python train.py --norm_place="pre" --qk_norm=false --init="uniform" --init_std_qkv=0.0397 --optimizer="adamw" --beta1=0.9 --weight_decay=0.035 --lr_head=0.00672 --warmup_steps=390 --decay_shape="linear" --seq_len=256 --train_tokens=182200000
Each number is 500 + 40 x the weight over its row's rms, rounded and kept within 0 to 999. Layers, rows and columns count from 0. Numbers have three digits each. The size before them is the row's rms in percent of the matrix's.

# layer 3 MLP down, 96x384, rms 0.138, rows 73-95, columns 192-383
099:481486499481427499567489454524509455530544473504495485540415467472538501491505540512497463578535551501550432483485472487479504475463423498502534502509486490492512516536537546343512472416540560503469499545483489510560491493508477509454542467516500488490521450532499540454503448433484542500480471457387511482492506533502534449504465437486493583467477435519509504478503507500521513539458477498548519475463511444527489585515601538503503522550393519445529487521510458541431580539469562515524495470546578463507486526488476572503536449530529516469449527458514466484461503502571514471
103:491434550548514497485515485507512494539485468428502536526548537489539590538504534482489485512490463520558549495507520599528479519572449504487510510459472607425457541432512486515463540527580537501538500564483465476530421476496490531454538480469504461553458513471462552567573452620500534517509541449508564575496543483559483486540471550491496516415467493486524534521510560484518463591502489493509466477488507527501506531519478496443523541420509438363498486515509485487547486526549413432503520488551451450504418467483491486499524515478484444499562549529502539504488467551475516471
109:439512453414570534468520558525460492472466537531513519507471524524567511516502523515570476470472463494514495443452500464522495551533495448536497480527475528507474489558504558541407457428476490501515499511477489487463440514453474468506529548547498488494467487557526452526499569547405509540495526596539526612475514565506482488524502481484519433480521525554465577515525535515573473515566452516515499527496435532463534523487408513443447521518603481547508489470579492561493524486516433460543515505456396423530522463497486472406473491498488514562501411596503550546523521505421458504
099:544419498544507495531504551497504542464430474471484551479525485464525478523503494480500496464546524460544535510563581449423519501515518414471518473493429510475485471464493409387459557470512494500455500436545479453522537504433501473434451444445502537481591537511520537489469496517441485536492472548588471428467483540512510482531557473529542552521505552528523515525423492456552510460450472476529501456502510442503475459484625513565424507510504478504485545571453556464415517445435552455508473507476461428594525420534505547481508528530476454544510526472533442541491551485534500439
070:420532445502473518501474534559476468515496489515381458515425422535526482445502454486545510441635461453461487500405474480507545522483575425431573488419484520511516498515540529486543436472477471502516496404477496541535535523495544479508503463462497486497532482482471452526494540461538488498534460464471475509517434487520463489466450505462468442438495531552482496503473488334434438505435476513485443482529439454536480561498476493465503501533457300503453481479497494451479578442514505463480462471506519522528539511488490495538541483469457534499440573495495567500501503497479516458
105:503582468563458503531520516449544542525495475555492530516475518492368487533501563414497466460475507421528471506446535567523491514445520552507475497432493445464447528501550512615572508504518508503472496514526492486583441504474399549446585557513495505520459474502429549514500516459493496563548462584531534529475521542530517482500473478472524500557525539456550490469510497520439493543441455500470456517497532463539492479519598526503540551540480484479489526479449512474563582474506523485520481511361485470531536528471504476533473582501525508466516421476604505531482478542592481507
102:500484533452530546522468470521485475456537504544509557552421545519514489403500508490467524457485504565527441439462477406564441571531474551487567481554437494446443552457516503530468492480489482501480499420509477476503531499471437516493451483549500508470575504541512479500458485525486492527504565537486565435480554552516464525471486441529502511479422462576538548494488499499432504527473485459442535490496470464493528477530515521486479489504494519521546513473557583535469468499551445519429535461362553485527495458501501443523488497440454514485523457566520476558502521507466577478
093:462493484536516452542458464535522489522530517528477544445587512536521477555503500437429505580554515506501482476414515535457519471518534553528459476525514487483544484454436453543497444584542411502433496414531493519525544460510485507550476485477497512450514498461556534466514507545492425580508464461505533433454413447534441464490498526495497532458524503478559550566532450479524503492401496521470522504451479527529515490546507592494481457494482496523460495495490496481573448490526485465439543494463471428517462472518489462437540539514499435496592513445451471556524490561529556463
103:517529484426495475558446457522478486467458555539494486453549525477477479523497541435485498423504505547494528441486420511522601560513509482538540525430510560502496445506519509486541496484449492500422504555496511443553420486544436499449563494490503494488450480513506471424521478529586476444438535551429507563482490456531578468489586500525468590527532512472502478476490503501488537597542418459472447540538607532455487544561475521510478553469463526472490588492537536439635494462460495526560441506503515463481497472562525483540517565434490520500493526530514483567562428502460542490
099:477463492482525495462470513557559470442442498495483560537522560501506551464499361533400477591404471467507522491525449490522526483469510501451548488405408510502464509494535519468469524520537511500449501467486506479537472540559492531488486517501503494508624466517538484502486486543502510446597473514545438457554458502455524518520533434470539470585506493534536473488439470464481525497392537456439533502510471424456475474503512472435537509468547479512550502480484507477496481526432470541482424446466568500481425567525483463462502478449466436462515525497522441453471462546475435425
142:556479405540553437501480561512522537537495594517474530553545526468537542526497519508543535523494518515496512535535481520515507533536535520590526518535508528725474536538534533518500546512532536500515504577533548465565545517516549513490523532498505534525506581492521534511394506537513514483525533537528518506535526524506505562534508536502540502506526497499527518515515507644523549530505523511528478513535548515431507277492523528515513526527516369498521520523545501447519518511505506521508521531518512516502510504514539472504365532503429522488504524528529495501506512510496529502
103:498584528473526510512497586549530498497509540480495520539480488524472538520501450501450524510503497490471437474510545485445488514456495439475501526517413504493492520460574475509479500496476560500509497472504520504522479484518350499588474475454498495488463497533520520512542498518546436502534449486546465445535456475399457451532543478451475498505448535485548539504470487541503502470572479452478554543461541486517506534506535486465510549484524485489495434509555477441524433494532553443449469501582490450491540503531505540477520502419547470575560563528582539533482509495437555496
117:501445518529507495494479533501468518531547533499519383518364531501549486496499521554484533455429491511488445497539573470488490376502528506499495489474449497457561431512444452508587500470498521503462500460490506562479527561481573508488478529543499487514488477516517435481499485468504478500490567463485437458493455435502456485475505549466493527492446443472533444495526414485481460457465486463511505544515548497511511601471504512524446503516515549519517425433509481500392536473506521517487467609491496492526572502546494491574558613485476534538507558489522508452469481495493489527
100:493471468518532527514497574543505520565508409488541532511549453524463525527505469513538459512405437494564495567489409418472554508518441536472464527529522489478493485536505480508522486468464520498502503538504514493486513551526470517510530397462503486501498504548523497532461502497517500578449481542484546458452515508514468489478562439484503405474514588483507571536520561547457525578471485509466511466561514435566489516538557533585464485557472549443531463505515513490462560541550479429520521570512488524604557510480492465561557519523562516486493537488544572527513493513513433469
087:451522535579458479511462497547531507482493490521524476447507532517476472456496579470466461506561493529556495499537540527516513488491462495567497541576526475416506511507529504614491549480522564501499500565475502515570459482548517538510530506468499517457506475526454485542475454520534476548498516463488513531455492480542499488502444429530496503492486486480472435520520491572494495527523433542453517467465488532445463530565545556450389458458468571394499499583525428526499566431523417521449533518490445463532470484443502513518392535553479467526506549496562469473538461454501518527
116:544508496578512495490516520475439449475546501414492453429462476493467467477501536479369436497417528534487462536536460459512499467439509524546507464554539433529543461462456487542448492544509442498460503476498493504534522467495540536453447516477503449504426511497496563500480454421408449453470496452440549353476496461459488498450525521534461582499473446554452470477437456512444540582438548503492497489420525487513476528409518482490438498469435512637465563470471495558547478564515456460546523569479502547445558501501496524476535525427525485516481496459480458445472499528559483518
104:572521496480469485539488463481499530489508496553495499496492523548471527487499483509519507500586533525484530485574494397521500538459544507506467477481568466536458519507532521473423475477641485500489499517488494483497509555443552480523533480459498519504536518540423538431541443483494535462501414369516427426503541489478493526536442455506497502552523470479571542428521491515488501428539420493477510514438504437515469508519550538477487476476506514448428495525414424498441460429442557458450519481527479513497451533481498464526527473469508509539484539477454525524466529478556559488
085:527516471532495481441480583558515495547560492588518509469511525514458519491502513511446458544539507536457492474507487524510513517502551493575450515554476496496537508457489499571519522491515522500530500528472499520546472513440486442474465518573498524456519498488436492443450382530537542464462433446531514596532510466503629449513483537443484511494452583487501456570486497533502502519405487488484448563542507449517453532506503468509440500555487488484463625495500524534488540421489460483449530469481403564578460453489491477520473502469496502525442521555459482484454491479532457492
111:508543517460551499526514372505551529477525464510491462506461434548555500485503457533449485548508509509501512543602512473513534411470509535480400481452505532495453455526508421447563498440459460499480504502491492454481531486532513464455513542551504518472539510557577432488456491460550445520466493510422566438452437530473531549486536444496536492483473489499497497542527528456462479475577480499501522477482458483500540436574495540575440459551511518484482518526495461460526472563440509464487503567477530591483507571460517510555542478419476614528539475542507469496489513465527507524
099:494463542534526459524605456502563523442606494486492467502505469537503518547502436472517548527573555464520549495503485509545487558572520529508477508499482542547490511454496472538590492552524514501494500553500485508505521499475401516535515526412501524478506480513484467467527499507552452570541353474487531488503483431432468521477512557463555453508460489541556550527512527477453517454480421542429509473485448593566530497510481518487574464606480490562450486518442512493465504544508533550547481479583551527485506566508507564524487437443462574465492481422548586519527496548525395518
117:490560468487472500529475451460453498481488506496506475468568451473495555510502484516455489492558533476597524459465431499486500484491471448468503494450475516493519434461568435534504408428544519501476499451452504465531465495522484528513467409451498469501556462516499477539459444458539528431546450528428501442460492491508490510457549478568496466570446524519414524529548592461446497485564449510441554522522520556507456500438547519543481449470418511458474562474493552531544486488487471457435431503450472507489504472491494515533515449477513526394517519523413476595498431463529527516
112:486540495402492503538498486465508480572506498570506480500481463445536510544497496504479514455516471538480528538560480467463554502575478492472441555598515515468435484517375467544512527479488465498494503440472477497456449545517565501533569506470504529505566574571579452541462582499559442496416503566555495407498448557492521540580506502553530510489467518554470566519460545471447459554551505500466540467528452517494463448463456562549442478537502466422551472560527533483504544531500486385544514595438467543509454531540508468470494512509501565523447533574476509524475526536414480546
100:471488508533520512471563505548539499552455470477493497530504491513409481481499508478463475542494521474471511441361449474493499533528477516443499514478523530506497468539511553573546451471488549500456499456456512501484475537501448552502531480488500490465513468497443488449484546546478531534492551531454546488488494506474403472475473437439509495531472504449506510481467508501449549536494613544559538481450478507520494528512493514441503516539475521434458468509460482443560454451497465497398514495484395515562388539451496432494529464485449505539493410453518493482370413534487504488